python train.py --n_layer=10 --d_model=224 --n_head=4 --activation="gelu" --init_std_qkv=0.0334 --init_std_o=0.00748 --weight_decay=0.1 --grad_clip=2.0 --warmup_steps=200 --decay_shape="linear" --final_lr_fraction=0.0 --seq_len=512 --train_tokens=155500000 --dataset="wikipedia_en"
Each number is 128 + 24 x the weight over its row's rms, rounded and kept within 0 to 255. Layers, rows and columns count from 0. The size above them is the row's rms in percent of the matrix's.

# layer 2 attention output (transposed), 256x224, rms 0.112, rows 101-127, columns 56-111
size [114 109 110 102 124  93  81 111  99 122 133 101 101 105 112 108 116 110 101 110 116 106 103 109 108 111  98]
[[142 117 157 136 125 107 143 168 129 153 133  97  93 143 124 116 146 107  96 146 147 160 137 145 138  97 142 156 117 100 149 107 114 179 142 170 125 127 125 109 111 130 129 111 144 145  96 130 151 152 130 158 134 140 147 135]
 [101 149 140 102 122 105 164 143 129 149  99 149 141 182 117 129 161 108 108 130 133 123 141 119 124 107 124 111 125 116 158 119 142  90 151 104  96 111 104 163 137 109 159 146 112 162 176 132 160 175  93 118 106 122 124 160]
 [131 101 145 138 180 134 162 122 165 150 146 143 128 159 120 145 130 158 126 129 107 120 105 149 138 157 159 109 117 130 134 116 157 110 136 103 124 189 139 178 161 151 115 139 112  98 156 162 112  98 120 140 124 143 155 147]
 [104 135  91 122  99 121 162 116 161  92 141 127 144 116 135 143 125  90 146 171 120 129 103 130 153 126  99 148 122 137  77 107 156 108  84 140  69 106 121 146  94  91 126 122 136  88 167  92 155 162 132 137 170  83 118 160]
 [137 138 116 130 100 160 176 103  89 143 116 169 151  68 149 141  77 136 120 123 109  90 130  98 143 127 131 140 106  94 138 127 132 116 138  81 119 131 120 148  84 157 159 134 143 116 130  81 127 168  89 119 131 154  95 119]
 [123 110 138 138 101 151 156  95 125 150 145  96 151 134 111 135 120 137 154 159 143 141 114 177 146 106 130 152 159 126  85 128 152 108  59 147 142  90 110 130 117 100 158 175  92 118 124 109 134 122 128 128  91 125  94 120]
 [148  85 160 144 118 112 113 110 117 122 107 129 101 149 111 137 103 129 126 144 103 123 103 124 162 156 120 133 105 130 170  98  71  92 139 153 151 145 122 100 110 124 100 126  91 108 100 122 119 139  99 122 161 120  80 146]
 [161 100 131 100 114 153 170 174  93 191 163 140 142 105 108 109 137  87  65 136 139 150 133 129 156 101 122 145 140 127 141 136 151 110 131 143 172  81 137 146 124 114 137 137 122  67 102 160  70  98 129 115 112 111 105 121]
 [118 123 136 128  91 113 181 126 147 137 128  93 116 125 135 133 133 136 150 113 105 138 161 106  87 138  88 112 126 155 120 171 153 103  97 139 105 138 141 163 141 154  96 103 132 127 152 138 161  98 137 109 186 129 168 164]
 [153 123 113 119 111 121  99 110 104 196 152 147 182 120 108 136 115  78 114 130  93 118 156 109 144  84  96 162 118 144 125 107 162 150  81 132 163 113 126 139 107 101 132 135 139  95 157 119 122 126  76 156 162 152 153 123]
 [127  86  92 150 161  93  89 118 153 102 100 125 104 128 176 179 139 159 126 135 136 169 113 126  88 166 113 118 125 130 126 124 164 123 131 136 126 159 125 145 137 124 161  90 154 167 154 166 153 134  80 164 140  87 142 151]
 [119 135 139 150 124 118 135 146 144 106 137 119 143 155 100 143 109 142 171  97 112 134 158 134 159 112 111 137 179 146 155 131 134 135 108 146 146 170 163 151 162 109 109 142 102 172 111 135 121 175 155 136 110 139 113 133]
 [131 125 113 170 180 130 111 134 105 161 160 110 162 135 123 131 123 166  94 112 111 137 123 130 110  80 148 119 157 105 104 151 100 136 166 148 119 115 113 161 106 142 110 115 166 147 176 161 110  81 105 120 120 130 108 114]
 [120 155 112 117 113 100 168 156 134 134 107  90 147  89 112 151 140  80 106  93 109 126 119 115 127 143 142 142 137 122 160 112  90 160 101 119 132 135 140 138 133 137 141 174 134 131 109 114 140 150 138 103 140 162 161 136]
 [162 173 162 133 134 145 152 115  72 155 123 163 150 125 143 133 126 101 129  97  92 123 110 114  62 119 172 117 123  98 148 178 122 144 134  78 122 136 120 157 101 159 120 177 135 138 153  93 103  98  68 108 148 156 144 133]
 [124 141  89 113 168 117 108 146 156 104 154 121 112 152 115 159 112 147 132 141 138 130 111 134 143 120 112 147  91 123 136 109  98 100 172 100  96 146 130 109 127 132  91  87 136  70 133 121 123 121 119 134 119 127 106 148]
 [181 139  98  97 129 159 113 147 137 122 186 126  93 177  92 133 108 117 199 124 120 105 141 113 116 112 104 127  87 147  95 139 140 132 158 124 128 100 130 108 118 135 110 149 139 127 101 110 114  80 127 131 182 125 130 105]
 [145 116 119 135 147 146 149 128 129 144 149 140 105  99 184 154 107 147 142 105 140 154 143  93  97  75  92 139 114 122  99 156 166 146 161  98 101 130  81 131 137 174 164 126 141 143 127 158 127 103 110 121 163 138 137  89]
 [120 156 155 131 113 149 153 166 135 118 147 121 100 106  96 126 114 125 107 105 115 155 128 108 142 119 142 180 110 122 162 105 170 143 167 146 162 152 158 137 120 136 165 137 116 118 145 131 101 155 153 118 118  78 169 128]
 [165 133  93 134 112 153 121 102 121 132 121 131 102 122 129 126 107 114 121  62 113 104  99 107 140  86 155 158 180 122 115 137 142 117 130 126 122 104  75  71 113 118 180 179 164 188 187 146 136 121 159 117 107 113  88 118]
 [119 160 116 120 124  96 131 120 137 111 131 131 147 109  98 123  95 116 118  98 123 140 123 108 179 131 102 133 156 107  73 112 146  95 176 153 108 129 126 134 137 146 130 112 117 105 103 171 166 119 130 122 126 134 153 104]
 [179 115 136 133 150 161 103 137 135 164 116 134 169 132 170  89 138 121 144  99 115 101 104 130 163  95 118 142 119 136 116 138 143 114 114 165 137 107 106  85 119 158 123 125 137 163 174 121 151 155 159 129 144 116 142  94]
 [171 117 143 115 116 139 127 153 139  96 112 137 104 165 155 141 123 152 158 124 203 147 179 156 118 145  97  99 129 171 151 142 114 151 109 150 130  54 113 110 163 141 148 124 112 171 119 130 177 106 161 125 123 114 139 114]
 [ 97 156 149 100 109 100 111 110 130 137 108  80 135 114 104 144 121 101 108 153 138 110 156 121 107  99 148  87 133 124 116 127 156 130 105 171 104 130 115 152 144 116 124 140 202 113 135 143 109 101 120 179  97 112 161 109]
 [107 105 105 116 135  92 116 137 103  98 159 153 118 113 122 145  96 161 109  91 117 145 165 106 120 159 104 180 145 133 149 105 131 120 119 154 137 137 153 113 144 104 102 102 168 126 168 119 132 125 134 114  85 133  99 159]
 [119 182 125 105 119 119  91  34 111 168 134 137 138 101  83 127 124 101 169 118 137 117 121 179 147 178 112 120 159 128 128 142 143 124  83 139 132 152 113 136 176  82 162 188 107 155 137 105 133 172 160 142 113 162 127 134]
 [102 143 138 136 161 125 115 153 146 121 136 110 132 141 117 129 159 114 150 143 135 127 106 150 129 110 107 109 117 129 141 120 100 138 149  97 135 170 156 121 113 148 123 131  88 163 119 111 123  94 117 142 129 147 101 148]]
# layer 2 attention value, 256x224, rms 0.122, rows 102-127, columns 56-111
size [110 111  98 113  92  88 107 101 113 123 102 107  97 103 102 109 111 102 105 111 107  93 103 109 103 101]
[[155 125 102 150 148 122 129 151 125 136 149  84 139 100 147 133 149 154 162 116 139 152 119 141 139 168 127 149 143 109 136 150  76 157 111 120 140 135 145 119 139 150 104  91 163 111  90 164  89 130 178 127 167 127  91 121]
 [177 141  89 143  99 131 135 157  81  85 146 136 133  90 134 126 100 122  96 124 115 125 172 113  94  98 161 127 133 135 120 138 132 107 110 171 143  62 161 109  86 122  84 128 120 149 127  92 165 135 160 132  82  83 155 136]
 [161 145 165 108 131 114 119 138 129 149 117 145 128 120 142 126 158 122 105 114 140 116 206 176 119 134 155 140 125  98 141  83 149 151 146 136 163 173 120  88 134 143 143 126  98 158 124 163  81  98 137 118 101 174 103 140]
 [139  95 147 126 113  83  76 139 179  86 137  85 140 155  85  94 165 129 105 145 139 147 155 101 102 127 130 134 143 174 155 149 108 134 149 145 127 106 131 108 160  88 129 117  98 136 149 168 100 123 151 128 128  73 134 154]
 [136 167 120 123 139  99 103 161 146 104  92 151 131 114 137 118 154  94 102  90  94 111 175  98 130 135 139 122 111 104 151 109 113 159 172 132 107 147 158 128 129  97 111 126 180 117 121 140  97  89 149 118 156 107 137 126]
 [112 107 103  69 134 127 146 137 130 146 136 120 130 131 156 118  96 140 153 130 125 128 114 150  80 170 159 129 170 114  97 152 149 159 144 117 109 111 141 112 142 125 142 140 146 159 107 133 118 126 148 119 118 133 199 114]
 [132 122 104 154 154 141 117  88 149  83  85 134 120 176 127 116 137 132 171 112 131  74 156 145  86 175 132 146 103 163 106 117 109 161 104 134  83 160 153 139  82 152 109  95 145 147 139 123 177 162 112 130 148 150 159 101]
 [129 159 159 124 166 135 128 148  88 171 152 178 129 107 145 165 143 102 130 123 158  98  84 143 140  94 136 141 118 117 134 106 171 143 114 100 153 130 134 115  90 126 157 182 121 130 116 132 134 146 163 148 122 103  79 129]
 [100 129 111 131 164 119 156 111 123  84 104 118 109 125 109  51 159 134 141 121 170 129 111 125 151 182 163 145 134 146 158 148 109  74 157 125 104 129 112 112 130 159 149 113  93 154 131 158 145 122 186  93 110 148 150 149]
 [132 142 161 129 104 183 146 148 104 123 107 166 125 120 140  96 164 145 120 146 133  92 112 136 139 109 164 132 126 121 137 138  77 109 127  94 135 135 124  87 164 147 107 129  77 136 102 100 135 117 136 146 150 121 135 100]
 [120 149 115  90 147 130 142 125 121 116 142 129 119 109 131 131 133  90  80 149 126 163 137  79  81 120 155 115  86  85 144 180  93 109 136 165  97 120 122  97 113 159 114 177 170 101 100 151 114 113 115 145 160 122 155 153]
 [120 139 127 107 108 149 123  96 134  98 106 112 109 143 113 161 158  93 137 147 129 113 124 122 108 177 125 125  91 128 174 118 154 137 140 123 134 154 151 107 119 115 115 127 144 118 108  93 171 172 134 115 152 142 180 137]
 [ 86 114 129 127 126 172  85 124  86  98 148 136 144 125 129  83 139 158 175 147 149 112 127 135 158 125 132 133 122 112 101 158 137  93 155 116 120 120 107 155 121 144 106  96 114 113 120 142 114 123 148 141 121  99 113 136]
 [ 99 112 130  90 123 122  92 125 161 100 165 150 137 112  95 124 129 135  95 156 130 143 112 109 194 129 101 130 117 131 130 114 117 105 109 157 148  80 121 110 139  86  90 119 119 108 109 111 127 114 167 150 134 107 148  88]
 [120  84 119 107 109 146 161  83  96 105 133 148 177 109 152 102 118 153 122 123  81 124 155 148 111 148 175 108 123 129  83 116 150 148 102 155 142  92 138 132 110 108 131 164 123 152 115 102 122 139 151 115 106 122 149 111]
 [ 90 137 157 149 108  98 166 114 126 115  70 119 142 127 176  79 181 122 103 148 126 160 115 128 153 126 103 125 172 111 163 111 148  95  98 151 109 149 113 128 136 103 154 131 140 110 161 137 126 154 137 107  73 139 124 146]
 [119 146 119 108 114 108  95 114  97 106 122 106 163 152  71  93 156 117 109 139 104  95 149 171 150 144 178 128 126 180 182 110  89 123  93 159 157 160 181 109 138  93 126 153  95 102  79  99 151 146 134 118 119 114  94 151]
 [ 99 132 151 147 132 101 111  87 156 124 149 117 170 125 165 122 116 101 156 137 125 130 102 128 119 126 117  99  93 114 112 137 100 125 128 145 101  96 115 116 131 122 141 114 131 128 104 141 108 114 108 150 134 182  97 160]
 [ 93 125 129 132 105 128 130 130 141 126 130 101 133 139 102  91 165 132 120 159 164 135 181 148 116 177  93 144 103 102 141 117  99 144 110 112 146 149 145 122 132 147 120  96  90  61 104 106 103 144 127 113 145 154 123 117]
 [112 120 129 139 139 159 156 167 135 159 126 106 131 141 148 168 151  96 125 176 143 116 157 136 112 138 179 113 101 151 163 150  96 122 119 116 127 108 115 145 118 122 123 131 141 126 150 120  78 172 118 141 112 141 130 100]
 [ 86 152 153 148 125  92  99 137 124 124 138 120  93 161 106 140 125 151 109 159 127 158 127 110  87 156 141 115 171 140 182 149 122 132 141  97 130 157 142 159 129  81 157 136 155 123  81 146  86  73  89  67 141 161 147 158]
 [102 186 116 139 127 135 131 124 128 151 131 127 100  79 132 143 148 102 116 140  71 100  86 151 127 102  92 150 136  78  90 123 140 140 159 153 110 173 173 130 156 145  51 142 125  77 120  98 119 134  97 151 124 126  86 131]
 [134 118  95 132 171 167 119 154 102 131 140 152 135 172 156 129 102 113 135 144  94 110 115 109 146 140 130 127 124  98 136  86 123 115 144 104 117 161 110 120  94 132  90 140  68 151 120 111 181 146 127  91 138 127 118 117]
 [135 129  89 163 131 195 168 125 122 143 136 129 116 133 120 149 112  64 109 157 142  98  87 159 112 132 161 111 109 152 120 139 135 140 130 143  92 114 134 119 115 103 143 154 115 145  69 136 156 149 138 138 169 148 141 114]
 [143  79 141 124 158  99 146 196 156  73 136 110 126 171 165 147  96 129 130 107 141 174 126  88 132 106 141 130 123 117 104 186  91 151 172 113 122 142  98 139 110 123 117  94 122 114 139 172 126  81 108 138 112 160 106 115]
 [151 116 114 108  75 128 151 111 133 123 157 134 149 126 157 123 144 157 125 126 121 142 112 124 125 139 163 115 115 140 122 103 143 132  88 163 136  92  90 135 178 127 120 149 183 123 162 145 148 124 107 114 143 102 160 102]]
# layer 2 attention query, 256x224, rms 0.124, rows 128-161, columns 56-111
size [ 94  91  95  99  89  95 118  98  94 100  93  98  97 108 103  99 103  96 106 103  93  86  99  97 102  94  90  91 103  90 105  95 103  95]
[[ 83  64 146 146  88  84 111 114  96 155  70 118 123  61 135 160 152  97 111 118 162 131 128 155 119 114 110 122  95 155 136 109 149 143  86 161  91 112 149 124 127 107 145 148 148 159 132 163 112 128 119  87 122 119 112  92]
 [121 141 146 158 121 142 121 146 103 121 159 111 142 115 171 142 111  89  82 151 118 122  76 120 164 133 127 104 134 111 152  88  82 138 145 171 105 123 119 118 145 117 136 159 117 102 101 120 116 124 119 128 159 142 111 114]
 [107 118 122 130 106 148 127 174 125 111  74 154  97 101 138 169 130 111 122 120 122 145  95 145 124 147 107 166 110 137 115 132 170 194 134  91  97 178 162 179 147 151 135 112  84 137 102 102 151 121 152 114 119 127 124 107]
 [150 127 131 132 112 120 165 121 134 102 144 171 119 150 155 128 138  95  81 126 171  90 142 157 173 154 159 134 125  81 107 164 132  97 184 128 141 140 138 156 103 141 156 112 108 118  96 124 154 112 126 149 105 147 121 146]
 [130 134  90  83 127 122 119 129 137 136 125 156 122 160 155 111 127 152 145 124 119 107 131 159 173 104 163 117 140 127 162 167 133 129 100 133 118 130 132 101 117 149 109 149 158 111 133 106 191 114 103 111 174  81 115 120]
 [153 166 129 140 134 133 113 138 123 148 128  79 113  99 150 126 117  75  75 115 121 118 125 150 108 117 144 132 153  99 132 154 133 102 124 123 114 162 152 141 150  94 141 148 113 136 135 125  90  88 138 186  89 129 136 122]
 [110 168 157 160  93  92 143 120  98 118 131 110 155  77 141 100 148 120 124 121 180 142 133 154 103 133 143  89  93 122 127 134  94 165 111 166 129 150 155 134 147 107 140 120 125  95  91 181 141 134 103 154 171  69 157 132]
 [ 79 118 123 109 107 132 129 192 135 126 115 130 146 115  93 138  98 175 148  98 110 148 160 126 175 158  74 140 168 114 152 132 193 103 117 111 119 131 122 176 151 120 133 163 137 123 159 124 154 157 128 145 141 123 102 120]
 [149 108  78 103 127  83 100 181 140 153 137 126 138  89 157 151 151 173 120 191 132 153 109 107 165  93 108 124  98 164 196 100 107 141  85 133  94 137 119 152  88 123 139 118 168 141 122 144 135  78 124 148 137 126 136 140]
 [110 126 148 160 123 120 176 160 125 144 131 170 121 161 117 122 147 113 137 124 118 106 117 121 137  84 112 135 145 146 163 118 113 130 139 155 179 108 164  66 103 138 155 149 115 155 120 103 152 142 132 132  84 115 165 139]
 [104 148  90 128 160 148 124 109 151 152 135 131  84 146 146 109 148 137 110  90 117 111  87  87 180 103 157 149 125 144  95 146 117 128 113 140 149 118 101 109  68 116 139 125 142  96 165 124 140 120 144 132 130 101  91 114]
 [129 133 101 151 155  68 123 163 133 118 109 133 133 139 116 147 135 119 149 105 119 108 120 159 133 161 112  95 103 144 185 109 126 185 115 159 112 144 134 155 124  73 155 111 145 111 140 136 160 116 143 141 113 145 108 162]
 [137 127 122 154 114 132 185 144 103 139 105 120  99  72  91 105 125 170  93 117 120 132 114 110 154 108  82 158 131 123 125 143 128 150 145 149 134 124 138  82  97 102 139 136 168 169 118 138 126 176 166 118 110 190 158 144]
 [142 139 129 113 132 131 149 153 100 132 173  96 169  76 166 164  94 160 109 146 152 120 117 165 133 138 150 131 130 163 140 120 114  95 137 159 145 101  86 104 161 105 123 158 148 127 124 133 121 157 147 125 142 170  99 125]
 [146 159 103 148 132 164 130 130 126 110 133 184 128 150 154 111 164 155 194 148 177 133 144 136 129  69 159 171 149 121 141 181 172 107 133 143 173 124 114 110 137 127 175 121 138 139 174 166 144 135 131 149 129 102 135 125]
 [155  98 115 132 136 154 166 115 145 140  98 128 118 121 148 122 132 165 112  75 193 156 115 111 104 140 102 124 140 121 146 132 115 140 139 122 145 159 118 142 142 119 144 200 123 115 113 110 142 122 163 117 137 133 128 145]
 [165  98 124 169 126 161 124 144 170 116  68 166  80 151 124  99 143 177 117 116 102 115 123 175 103 151 137 128 109 174 105 125 116 123 109 168 139 118 152 110 110 105 118 118 139 141 161 128 130 161 189 191 118 141 131 128]
 [ 88 132  95 125 135  81 128 120 124  47 110 127  92 126 112  81 112 130 143 110 149 118 160 161 107  99 124 115  87 113 134  96  80 159 147 125  66  64 126 155 132 126 155 152  99 128 179 129 122 128 119 142 118 110 106 152]
 [149 109 140 121 137 167 122 145  95 118 122 104 128 106 130 134 148 138  65 165 116 128 154 140 158 173 146 135 125 131 148 167 140 107 125 136 123 137 127 149 112 127 124 115 113 134 172 128 132 172 151 134 118 105 142 123]
 [117 138  78 103 122 143 136 139 140 123 155 115 164 132 110 183 122 158 140  89 126 132 137 135 118  95 131 112 135 139 126  91 144 113 107  91 117 110 129 114 125 109 125 118 124 112 113 130 119 130 107  99 106 156 148 126]
 [ 85 102 125 145 174 111 127 139 158 133 125  82 180  90  63 100 108 120 168 118 128 166 141 130 129 141 171 121 127 140 132  95  72 148 118 140 152  99  99 158 100 134 120 128 100 156 164 134 124 145 135 180 145 138 118 127]
 [122 125 123 157 148 124 156 137 150 151 134 161 152 112 185 131 141 139 178 112 118 146 101 109 124 143 122 135 163 146 131 120 105 151 133 116  76 118 104  92 167 162 142 175 179 134 179 103 160 143 116 137  86 133 141 108]
 [105 124 133 124 132 143  88 128 153 119 166 109 151  98 160 136 106 156 156 122 195 164 120 119 136  99 138 115 111  96 118 143 148 155  95 125 156 123 130 131 109 161 142 110 153 113 145  98 119 135 160 151 102 120 133 130]
 [175  93 104 160 139 160 144 130 162 146 121 112 146 160 108 110 111 122 148 139 101 155 169 115 146 159 130 133 151 155  92 123 128 123 138 168 167 111 108 117  88 181 119 124 146 153 109 132 171 109  87  89 150 120 124 148]
 [ 90 120 167 127 141 103 159 126 175 122 163 144 152 104 115 103 119 153  94  81 114 140 128  90 135 124 109  89 164 143 107 133 103 143  96 111 133  95 142 140 113 119 144 167 125 146 131 149 156 132 155  91 136 135 136 123]
 [171 135 194 153 108 128 165 172  99 133  98 130 117 134  95 141 141 158 126 124 117 140 117  96  80 120 117  87 107 118 123 115 129 124 138 127  96 103  96  93 152 133 163 126 111  71  82 140 134 124 108 156 107  82 112 140]
 [117 103  96 149 101  63 164 130 135 150 134 134 168  94 102 143 133 132 138  94 152 159 146 132 116  85 166 101 107 105 151 147 144 164 141 117 120 129 121 124 102 124 112 109 149 113 145 160 130 116 110 149 139 113 163 179]
 [112 134 140 129 127  97 169 130 143 130 110 184 129 132 102 111 136  90  92 156 100 148 137 138 143 126 103 133  85 132 130 145 107 136 115 154 114 135 140 102 139  97 113  97 121 134 174 118 148 152 136 165 126 177 109 113]
 [109 173 141  92 126 109 111 149 156 155 109 114 151 127 103 116 123 106 108 111 147 120 166 112 144 123 111 131 145 172 128 122  93 115 114 138  99 150 119 140 153 162 117  95 162  94 128 177 179 132 105 120 139 151  77 108]
 [111 104 113 149 120  94 126 142 123 123 151  95 102 148 134 152 134  89 121 137 143 140 150 115 123 176 153 113 147 113 109  84 129 147 160 113 149 170 125  70 146  74 137 135 104 134 100 138 132 128 133 135 168 113 131 113]
 [145  94 126 142 102 146 165 166 125 133 111 125 148 147 132 120 128 164 109 109 126 123 141 137 157 140 175 154  95  89 132 126 155  91 110  98 112  99  88 126 135 122 138  72 136 123 140 106 133 130 133 134 124 143 106 111]
 [149 120 142 173 145 127  77 136 139 101 149 108 130 134 150 169 141 137  86 130 133 142 123 125 135  75 164  97  99 111  99 147 120 108 105 122 136 133 102  85 121 145 169 112 112 133 134  95 132 131 164 120 135 158  97 112]
 [ 83 100 115  99 121 105 143 149 117 116 109 150  91 105 158 118 160  96 118 126 178 124 136 157  87 149 152 140 137 128 109  64 129 114 105 164 120 124 157 150 111 119  91 108  98 151 175 143 142 108 122  91 132  94 103 129]
 [137 179 154 106 133 120 142 127 147 114 103 125 145 129 150  95 131 167  82 120 123 131  91 153 122 142  96 156  96 158 167  62 191 108  94 131 154 108 109 119 102 130 134 138 156 124 137 160 129 100 118 134 157 131 150 145]]
# layer 2 attention key, 256x224, rms 0.12, rows 128-160, columns 56-111
size [ 94  93 103 101  92  95 113  98  99  92 100  97 112 105  98 104 100 101  96 104  96  92 101  96  98 102 102  96 108 103 103  98 104]
[[127 155 156 109 126 182 124  98 127 119 199 147 121 144 131 109 120 122 126  90 142 141 126 129 103 108 117  94 133 101 155 120 146 117 143 100 103 100 157 132 142 103 151 134 135  84 110 124 124  96 126 128 140 193 136 136]
 [110 152 137 180  88 118 139 106  85 120 144 106  97 117 116 106 115  79 139  85 133 141 138 130  97 118 136 175 111 116 136 152 170 132  96 100 100  94 166 130 103 133 112 141  82 111 141 105 127 134 123  93 129 113 109 133]
 [130  97 116 128 105 102 154 112 117 111 120  94 134  82 133 107 123 129 124 109 111 117 152  96 103  95 135 111 111 170  96  99 123 108 148 123 137 139 134 136 109 124 137 119 110 121 104 172 129  80 178 137 143 124  85 128]
 [139 116 112 144 151  66 140 137 118 118 129 120 133  78 135 112 123 115 132 100  82 160 103 105 153 178 145  74 135 104 115 132 155 137 137 138 145 149  70 130 108 141 115 105 128 126 184  80 132 112  96 140 137 102 121 129]
 [147 147 116 160 116  88  88 153 118 133 139  95 159 112 114 129 111 131 112 165 106 153  85 122 118  71 104 143 148 171 135 142 100 118 159 126 122 128 109 142 159 111 164 138 161 124 118 145 151 127  91 139 119 163  88 151]
 [148 143 113 131 122 120 124 126 116 108 111 157 141  91 152 109 145 143 159 126 163 134 136 145 160 111 148 122 136 135 137  96 157  89 158 157 100 140 143 140 135 150 110 127 131 151 150 120 129 154 132 100 118 117  84 155]
 [121 118 134 109 129 116  88 171 160 149 141 115 143 114 136 107 133 162 171  91 115 156  94 127 169 127 119 105 118 151 161 116 160 137 152  75 146 113 147 162 144 103 121 119 124  90 111 117 116 134 148 174 118 145 136 158]
 [147 126  99 105 134 124 137 123 141 100  99 184 113 160 125 107 141 156 101 137 144 123 141 147 119 159 112 148 120 101 104 134  96 110 160 133 139 134  93 137  99 131 107 152 113 173 131 166 153 157 110  99 156 141 143 120]
 [ 85  75 140 118  78 156 118 140 142 170 154 111 151 140 126 114 139  72 118 130 110 124 110  95 144  94 137  86 115  93 104 159 151 105 112 138 131 106 145  98 154 147  97 125 140  85  90 154 128 107 108 121 140 133 140 139]
 [137 117 153 120 138 120 170 147 126 101 138 147 141 158  85 113  72 130 104 108 108 138 132 144 135 157 139 106 150 137  95 163 140  91 143 127 120 173 141 137 147 144 135 115 156 157 154 157 115 152 121 119 150 184 163 119]
 [ 76 168 129 124 132  97 154 144 110 151 120  93 160 113 128 144 141 140 111 141  94 115 143 115 104 141  90 105 161 145 103 108  88 106 137 139  92 159 133 132 119 113 126 101 182 128 107 162 124 141  81 167 123 164 128 154]
 [132 162 138 156 153 126 124 167 137 133 144 157  95  79 127 106 131 151 140 122 155 176 141 141 125 158 123 143 143  97 152 157 131 143 115 135 135 121 142  76 156 123 101 167 123 106 159 113 152 142 114 156 142  73 148 144]
 [155 128 148 140 156 180 180 124 121 135 132 135 123  86 116 101 123 137 124 115 114 104 154 110 162 142 132 121 135 111 126 167 113 124 133 158 124 156 113 134 170 106 139 150 135 141 129 108 134 104  94 178  96 108 190 152]
 [143 119 153 142 109  93 157  81 129 124  97 127  98 146 101 150 133  80 151  75  84 126 183 126 131 111 115 168 102  83  97 146 139 140 164 101 132 151 118 128 122 127  81 125 126 137  91 156 114 141 109  66 117 128 143 116]
 [143 132  91 151 118 140 117 162 102 118 140 130 151 128 168 130  89 100  90 176  86 163 131 176 144 170 114 145 113 175 124 115 132 185 101 106  87 126 119 109 161 150 104 123 112 161 160  69 110 120 140 111 117 171 142 105]
 [ 96 134 132 118 159 150 128  74  89 141 115  90 101 115 105 100 115 128 159 166 116  91 163 140 139 132 125 154  92 140 128 160 142 145 112 141 138 118 123  98 122  93 107 124 152 164 116 155 114 135 102 132 105 168 112  95]
 [119 151 143 110 104 112 134 117  84 106 131 153 118  94 135 146 132 124 137 129 154 141 132 137 182 144 144 130  85 137 114 122 166 172 162 118 117 102 107 133 221 114 106 129 145  93 106 114  96 135 133 133 128 101 139 125]
 [108 127 102 124 169 160 113 126 109 141 158 147 120 109 127 125  94 119 118 143 123 150 145 119 124 123 129 191 111 127 129 121 130 146 123 165 129 132  96 129 116 120  96  82 138 100 140 202 100 129 125 146 142 159 141 140]
 [142 131  92 130 100 109 130 123 139 103 132 160 153 139 140 162 117 130 159 117 149  76 113 128 114 151 155  94 106 105 136 137 131 160 113  94 148 146 159 143 164  80 140 125 116 129 148 127 108 120 104  86 134 148 127 132]
 [163 150 112 104 143 126 114 128 105 104 154 126 103 138 159  94 119 111 116 151  67 123 119 136 137 124 166 154 162 120 126 132 126 111 109 125 125 145 134 133 125 146 138 160 102 112 142 122 180 113 169  79 129 131 167 105]
 [172 115  94 113 133 139 126  90 108 120 146 122 156 164 124 154 119 132  64 124 123 108 124  90 164 118  90 151 155  90 144 182 182 133 115 121 196 171 145 131 114 143 138 151 145  99 101 137 114 135 146 113 102 121 141 148]
 [105 100 133 127 163 119 141 151 108 129 142 113 103 136 113 126 159 136 152 147 153 109 143  93 118 121 118 155  98 124 153 170 134  92 130 170 127 130 132 144 104 143  90 123 143 108 127 113 110 121 128 137 131 101 160 130]
 [ 88 135 113 121 152  86 152 113  99 120 124 123 154 136 167 119 167 102 126 137 136 107 148 129 140 122 156 153 141 125 125 122 129 108 114  91 111 151 123  80 125 107 120 126 120 130 131 110 123 167 101 125 147 143 156 114]
 [134 112 119 158 116 111 112 158  68 102 114 127 159  90 181 125 107 136 109 152 175  89 120 144 101 113 116 129 122 122 111 106 143 135  92 120 137 114 121 116 107 100  85  53 107 132 145 111  82 121 113 127  91 146 155 138]
 [149  87 154 102 129 150 118  88 111 129 143  91  68 131  98  90 130 155 123 108 131 137 141 121 102 122 102 117 157  97  88 112 109 123 139 171 130 188 120 123 104 103  89 124 130 127 131 146 112 122 121 113  68 130 132 102]
 [104 138 103 134 104 133 109 144 126  97 121 154 104 109 146 121 125  95  97 120 166  69 113 144 133 119 122 119 131 148 164 144 129 137 118 125 129 101 151 141 131 124 104 118 125 167 117 153 122 118 115 124  71 112 118 159]
 [112 131 127 100 163 100 147 145 116 104 127 113 135 101  98 116 130  85 126 142  75 152  88 128 121  99 131 128 136 134 134 122 126 139 128 110 114 126 140 177  78 110 143 141 135 115 114 128 147  97 118 127 113 134 113 137]
 [144 144 127 164 136 148 121 140 102 111  97 146 104 107 152 120 149 126 122  98 110 123 106  64 144 125 124 138 161 125 122 122 140 141  64 130 147 110  99  94 111 130 113 116 149 121  90  90 115 115 113  98 173 128 167 166]
 [123 133 112 102 165 125 121 131 115 161 147 122 136 121 109 106 121 116 133 122 100 121 113 147 124 125 158 151 138  89  81 140 104 103 116  78 118 133 142 144  97 106  85 143 120 163 107 147 137 147 121 114 158 112 115 172]
 [140 139 214 134 120 150 149 102 158 141 152  95 101  92  86 155 169 126 168 125  69 128 128 122 123  87  95  87 106 133 137 109 162 139 131 103  99  84 134 125 129 126  81 108 130 136 129 111 151 129 104 136 124 169 101 154]
 [150 145 107 165 147 129 144 129 161  79 161 155 104  94 158 116 155  65 116 163  92 137 124 102 119 118 121 103  92 173 146 123 137 134 142 144 119 170 133 122  91 120 161 100 123 145 163 166 136 116 127 123 137 133 146 138]
 [140 108 117 136 120  97 125  99 117 138 129  89 100 125 155 114 111 112 157 146 119 104 153  86 112  76 114 141 174 133 129 138 138  85 167 159  99 171 128 145 146  95 114 105 152 139 145  71 118 131 127 141 133 131  85 151]
 [102 166 120  70 112 143 123 114 109 144 156 143 179  96 118 130 105 106 166 106  95 123 115 104  89 136 101 145 133 138  92 145 100 126 176  92  99 134 141 159 103 127 123 118 113 130 145  98 126 140 113  93 140 147 128 114]]